Each number is 500 + 40 x the weight over its row's rms, rounded and kept within 0 to 999. Layers, rows and columns count from 0. Numbers have three digits each. The size before them is the row's rms in percent of the matrix's.

# layer 3 MLP down (transposed), 2304x768, rms 0.0443, rows 128-161, columns 96-191
090:455453442448478445513472527501435512514434576548472497481581434476453492538480484471460484460556513453480460516487475469503520481425535535429505505463524578492520476499492536545553509458574433424496443511437466493498452490479556467466440549451505496561573466529485535513463472496516527524
099:521585530516421447476527546495538523531450539520511492466508503561499507541544530531494463510454524452464470497574473568490479506425500470526479568540530542529470525469444502509481406508532462549551438581502497516422510483503439548402585476480562428462482579502569476504478534421542486539
100:502512479477538463449506543551461502444485516490586500475526493583551460549526405406473525538461592473460476521450473516429466470429477513558492451466543508451536505478505501451548554494521492472470509502531448469538516500457461525465538471444395373522595495466499504504493428520481439509
099:502468556625596557485556440511500517519468471553514470572487473477560512525546521444463524489548493472551497476488501549490466490459480548516574492436527549535504488513536467511484481449499516513499500443473545526461573498463526422474456484487534543502500501498469476440442422501441523502
102:493464555499493472475490496493514498471589499516530487442489573489471497498547536469508537495502431554505525486437543468488481528542392488487512452482507483563535526503553556501500473528497563500550497477492472456477533489496450546497510501462527559513476444487456553481475533504490493536
095:511515479519464540543539489597512543537553460515564489539473497456511526468536444544453507521511575567517499438535466482471506448485498459473506438498528554548522498491520455483494512535475497551528534520517430549460489535516529423508486510526539568480540529557479475468532526486494514476
111:486576449502447466500538499491467491528543549528528511506481432505436480520490538501457497480501518488485492463519443477415460464404481513520493557479572479547484472471527482512497490480560512545525448539530484556469441461498539514443518483467475530445538498521473521508495574530510539512
103:501481532447568417527480545487484492475503484518534513576527426581518479509541404492545527461490568501525509416538512552528460470508522536492555500516619519521469601485465383531501477516548573501498455514537518509469577477476522463471523450551445518543402535534497508538478547513521550470
099:492476592470536519436486516495410519522490528541534447537477539510537510494563490502484500466519565550569518486484525471476501534420464492546476487453528485548512526590462450515458464539512502461448487462524522481478539534492590476488509435550489534477453495477491513537522440433473458490
095:536499563450520538518486482472461508544480538501497477582551477539543519494547453548501464589552459519532483505479521547509503464537466483494513431502447530495566542556479429577538499577505443536527503580463475550609511498511559489527549498551487451537519527498458539566500517473530511505
102:541479488511558532553527575461464561487550538507520546500480504469516592514455532488475388489487555441446480506467438456574540519526428475477433505480479607472520551524473508458465532556438515567456502403454439505525494555552506499543490567513480427491505496478455531512514494539554408468
103:421491469471482473561481477533580501497515496567518444507446560524512486480539511502502546580490451506496511491503591553480498388504445533523540502498539510496499530487504475555562590543545520544521446587545473514494505502485459485555483501469553570479440492554530540539512552450530485488
098:556507532382522483479460528506551530512492487482574513493497518500436432519574537530511550522449497489528492539467533496545491532525513519450516483512492478501404459494570558482395482485401477535443504591411471592468510531557461596592504433433522435455493456448524492513455476524526441502
099:538483490428471574535496580510493430542506550500532445432506546494471515490455507478496550494547519507544517495467494561491481527475588494482452495528478501556455491427455558512526488449417579504441503473510489490483444533485508485506452467502456455463484509527464491518535536492484505552
092:525490542562495507479506511528517596521479471495556575475488513522469473437533511418531520404479531501499499502544459520486535520538498526511508529515500456486548454516538491518463542455573527541501510503538517513484552510493506513515565481441548448537516491569518513425450475546468523527
102:481454503562531498473462530485476480509463510496471460527490479507467520563466452465466462492512472565471480530517592470543440481567623548470477570474535509574522521547482510531544461466508493471538500504565462602476522489537478535524498502505539514514479502563492506474470532507523511568
097:565482423432490503475501485545438470451440438446548470550488509495526502464504475509520514441482488513569503544503519528606515487515533478551512497499536498484559490593489493564533446446539464494554528470493429528473513420567527509601495460573524482565517539485500475550442519540508509547
102:626520558524516487492517470491510502578480475525498544502507557550509507529489510473600508503464459461524382461489466450511490491518551490489440573499546440495518409532528497434496517486512476435483466454500521499510442484500521542526507497487458512463526468550458537524524476492505497487
101:466562460466473532477514481547515481483499446446497486532490541505437481490468508574509483495454540505515482494504479478546484498443473398472506437498488474505470471425546484535434531502423498502496608522506499541474521508451506518483473475522544436491460523477560454513424456494428444446
100:520501482531514529489523458444477546568511497460528480456527542471513529438518448443528486541465553490519465505520538528497510462520447546497427520464537439536491527487543588507559517471488463511465476569480455518487505511522527514542524512463530487512498459553530411487510489481502468579
090:523498461497473475569479506507567513508469499502488492389507489451525525535556514470520483475479490511488461526495485505518595536517467489477452521473496538418515440507522526479548562439481465543501498522522503523516520469553513545510561511470490473502479515478507514447496487550514520513
107:520486540506504512547528453485591463450500493520431507510487465551508572484521525477500455524513558502529460489571562490460488399529521553497536423531508471479509498509526581479452439541422472499498432503450462491479470494414496414560508409505533521488577525537474533482462463483513411495
098:487475552490511499463474461456580496487538487496470443510497455447485550473518521522510487461524544496527497513444461496546376477532528487483541496459512444473498610479508460497528488461454476525478517453442547595498543498476507491469543498587481588545505519471456491525537482470517520578
095:480570532509424521498497459458493470513440479509513583563448546503549507482526538487487524521457524475606482510520516502480458494517510471526503511467517479547472486552467489481618463464484524524490528494550536452425484525507514476523551474407459474476525495466479492500506505461545415535
099:468469522524523508512479493510498461496516503462447485447485525456427487473467483458522429517461543498536454490455477505384521515496500517564597467502529494568505543491503586422473485414513540572474573470523409554431492487531531514478495503496564520493430482485448496514479548498519519477
108:480581511511528504549443484494522545547458484453509481517407481533507466520530437475522542536487526434498565573517499472477535463496483576482440513540446544485489507496498467518461521537438450529574523518474395472485439538437538562493497449503520466583496568512511537534496425472505491467
107:549468590530502491475459547500538550495490447497500462490518496546484471459470476437545487559592459547491509528416500458427393553536490541574561447507532539467479493549488537485433561501495479464468573479510465552498556531503496566568496477466435449484495437488448514530510441497520430465
110:507484501487456500504503523530479500523583450529520520514473485441415472506565452470613535414531532430579453545438521565537481415401498513522478496498535545542463485468482517502569522578498452553493499507424496573507498419502471562570513472485463472485601539492504471457516486509454534529
104:467514537450470471496486512452533443510466506451484452516458549553489531523443497430553522557544564527454551551498528486486467479531528527495444495486509460577497507518472490461462503379502513540464540493568524491538537541520440478527459487505481445536533477550448466437514448437529485519
096:509547497522443469489530525517492446446544534512442530481511417484495481476531500526527478457485483444492477513507551553539481512489503425501521506461526477557462513467417484543471402524549445395436480458575509467491546483434385498461419504520483526525410535491462515514496531515497471530
101:610476551487528510425497536476439497513403479506490562456519516530515486525539563487551499471494459505504451484513456477528505517436615493535507480496497484375470530559470538526478440498574532581472450511451444476543527521513541536517477585491498444539448460427511478534487517490547397440
114:493512512575574500558515544508521531508495512477485522485478470511507442476487482524483523474535429471425539477527514537582557520516522492475421450502500572527512524453441460582462512526511554498498523531561487510459491447451454567489446444494457537486473489554453535444434394540383498486
095:468446466470495491490462477501495499524539476448455396531483475561477442516518523412480510480499377511502553496506575463440565528500507529502526471520548505508465442505494505514523483492546579462501388530527471490502527497530482517530495473530537528572487481520483632527559441468504491476
096:479479543507529494470424519516470493469452470559443506552512461477498498475480524546477461570513550507514610526504524491479451522492546548536523529439530557502511509507463454490493547498507479562540507521457519527465488549481502523464496421516521531491439519479559510446488552556570428561
# layer 3 MLP up, 2304x768, rms 0.0502, rows 129-162, columns 96-191
095:444464509527476525509567509521520455513418414503501486455503507507475446551535473451511452488488476508431509453533505477435505528529450403513529501503540489486524427454497544576487515436448413451528485499530479506503543522546557484546410554502475531466451495517409506523469553480502549484
102:501535537422515516482509464480424366409470496516496512423589530501492496482508514511485478450560541479467506567506522487556512525560471467509405566491550468512490452461443499515523491485511472488534458460464491561524498543467496461470509575469501476516493510447534511560504504475492513491
096:532530539522441498530541551474482436510488519598540569552442465530534449506508509494492435514532496564515512474518456437503488539536451500403492525518416500529494456524528428465525521512438413557476482529509500508510491455557532436569570499517519458531571454496573519485425529487472518456
105:506501519483488543456522556504572488551433496541502504465509531517480434481482497515487486539468472476522552491478528421493516541531526480492511527450417525510498475470478457524551549431476514527538443465435475444491574483484512566568489443534504530511545495460432472476534535445417482554
093:518471502482533523443499538539488460524528504466465471443515499576526458547554483559499493542520531491460496568579537466426493478503529463412516549500473526513455446517452523464564460551480517469565451465426527485437513487576476548569508519478549536442496426467508461474548506472435435468
115:467478504513479469494454529441492467499500487556501504490473582490476509477475522511395452563474516431515469538495548529490507471549404438451520525485544466495535425477463548510475412459429511549503484487433523526524470472573506546515473442563441459538482535504591570479509499438492502529
101:464502513496479500518534537468544535499522500541535484497565467519491511499548536539501554598497509508558533424529472473506544489480556561423483494491512501507480513484518519490536479486523525491485474556494564500489504487483526413488420562569427431532553491529512498541546449495501548450
095:504571498475530471458588438544497461511463464545468527541542478523503446455450603515485492498549513476520556489597503536531511506504442355502571470514530547503530533448492469563534504493529554426490513483508487459439568525549557509490477533479507548579483479510549513590496532538469504461
093:481478519523474403515488484524527484467438498496456500511442576430526502489475505519520441510527508525459521489436462451520494489540487565575415551447486475525519497474539507521539436451502545512528525419498487506522476536466476466555449440430558624507464505506438520433452591506508516500
101:519496452480555500502513588523542475483548472558510417466517567543440499494423525448470451537510508513443508511560554402503474508509490455551462493438524443587451526485480464463484451545460426541455506512493499500481521469535509486471447547470604514416494479541481532500521466506533506476
102:476494559503429496447499471506426507458462483489508467485464445528493524478447541529481537530467581425548504543502557537453497556435416500515498488545515500503462494537473390480556436563451476492551533581512521511459552529483489531560389502508529494433505537459531460446524523502491472448
099:457524453495468525584514540452370456505426475551475587513442501468467529492472526593474491498516516449392452463540548478509609557532507538490527528584547477464564525529462555597495494552546468479476496456514478452525508484437468440471480476471452440506498462521549564533473473435478589478
100:502559517507536503554493564516481450533526537500459550477435467449604529504434562503440492469479570468513540520559531463550466457485456518474437544524445447473429509535548466502531439502417551520477430406553562507489499487539540527532468471468483567481582526455536558522498470517528438504
100:566444497538497494593458499513536512445503439513445527501488466446479491454501515525580469461425542477535442505548469502557460548583538488498461502523515416560482520510514552595518477495438552456514490542585509482428530529517461503552465455471524478537482466474531490510449520525434446474
101:427452533488479493486498492466491523467468447519494445372476450432497456519410470575521455504503478453496510421476474472487532483550418529493553507508437504565447466515447533534560424452525535536433454530508571479525530542482493516576462517524544536505498501499500562485497511459473510482
094:506525514477579425464537513508413489494500456485452448439577465446498425538532505535533524461536540484497544496494439508487523516518563413480530496555488541450541449479505494485454508398501487510525463474526491472481472408505480561484481535497461470509502485462414533468489468473488471562
105:457527497454460514507497497455569489515470446525529468495486521515518490501462515467505532572454617529506491494510548512522403415493498423515533468488532512537522448503490472463487476520371503474486515451492492540539498490500474548554539492553528545489549494530611543447522463513516505516
103:511527452474445478432571490542560515511519423520488440473537554504478517503493466489518508544555536526549501507440526452548504495414493506466446523512554493513540478482508507534524510493551498494505493493543446506507506462552521455565541542645575566467492505547462494482474545483411487501
101:487542438478506489610584567521505460528501472590463512491532442459489516508456485567554446592457526529561495597603589465490554437450476419456515503457510495523466507483462520535558491545525486464455515506528486552448507520533503452546418535573482453486454595555496428483500580480475480407
097:437472543546442506529542482525480477507445498522501536470535458518447529486511574515513447503492490499505485567500494503505473507575467475512503458464573483523519483472416470532533531486569523407461459482538472590518547567507454431604461506544534529463557514519439507518538525462476533469
107:467463521442555481517565486475424487511478499535532529486575494538493487473475509594557460509500489529539469492525536447528509502480422545473539491541456530558471386476405466498503468458470505512493445511441473491496529488519540446512533460526474501530522551544448530522535507458511586478
094:494509492526508495536535492488509517525537513550508466500480454489513402475502513486503485503550548488495490550532526455541432567525514482486548537506454504516434480533458505431467465482481508498457497444470447508442532483475506443519451534507465478504517482496473535525475513442393476431
093:503510506546542523510490487600515468490521435430432459515480502546498534520504527502505455477444463482489531563514484512494466518490458530435552433524419520458571464544561481571497461535448454485479453556570562500500509482512528456574469548538526507506483447478547522440482556508466517436
098:554519461460502529451499512476539510470485518472501547440545489482493457516523531491468512487570546536481575550493444480462480538537445491550455458552417537562410495534482521510483494545458458445432480527448516450532502492492551417581486520516468426442501482505523504522450482458374538513
107:499416513522494485566443547514500458515534535615450416455443527509473509454486457475531456517509505476491474477527514449458535506478436571473467476452524472511468495498526545535484477459558502476527500536550468533473484519481531551512511474521495549524607458496533528570571499565485481537
108:535564601433467454475434536512443520494504473524488456496438532504507543498460520505447488555464540542487493554472615525531441464494567549505525540522468500601474455484444549456524401430498512487548420428438509514462496460574477552520505519450531493536484431492524486537490467451515503470
111:489494586479466509495469562479569497494495483547484504491496424449452450463517444470484519414514510472524461572483557493510506449499484438580441519543532479572548449489457478496542479524523512527489514455505554573442476531429432534486502449551575454509560493537532496497495526470505492585
106:459527511458473456569496573465546447474549471547448425482521569505502458497526557473470475501518522574524502557497560520575465477548490535507498564477482422522475503531440454528581439387496427503490502541489509537481601432500558538528430538421500504467519508544501495504526530416515496487
095:485498555465497475533559563533536495432534423513549526518485547446461421521486469491549519482546509507432534502464528452524616389465521514500564477467558534493527526511587497472552488462491533470457546501453472552532428442546534459503519522459499516531461514477500524541421569528509516492
103:494523504477493483532487510434546464444431468465523486493512515483491456562484517461464503539538497502514597477504600539475425485521493482453538495485446505486495427534527478548468544481510523434499435511486497580497562456489490511426493519481460571516550459570490563450475489400498436460
114:511527473516470454533547526512523487465570479548478419485480534480474433542517529568523497501469491518527518500422487477532561514490557529523461460419458437538456487482395502451446476431530533443482478535489557480485539508525457549507410515498514525533460422552560514534468421428486456508
097:519457485529505496616567466501517528451502443529511558484463569529537502438486597491493488574489489519514432568515520476494516520459508451488451500467479519558475504502546483434444528585475446480514497485426516530487557481561524483528479473476465523491471438529441478528432525520506465516
094:417461505546481511457571483481548528486403444521433506472431523522408468494481548548539536507479507483425439538486513475429529437543523484504489483571478403498542462429514450568465486512479462446564516592491568549545509481407500504507452567499545462458529484523561515542472498555479516472
092:520538524494434424402509516531452515420516484495510528476498534520518490523495429488491459482539519472518515568422590513494544503532456462433515468504525489505557477491437520497504489504439489475519502447512515496462546470491398527467558477457492540440523505547474502504462497401453537463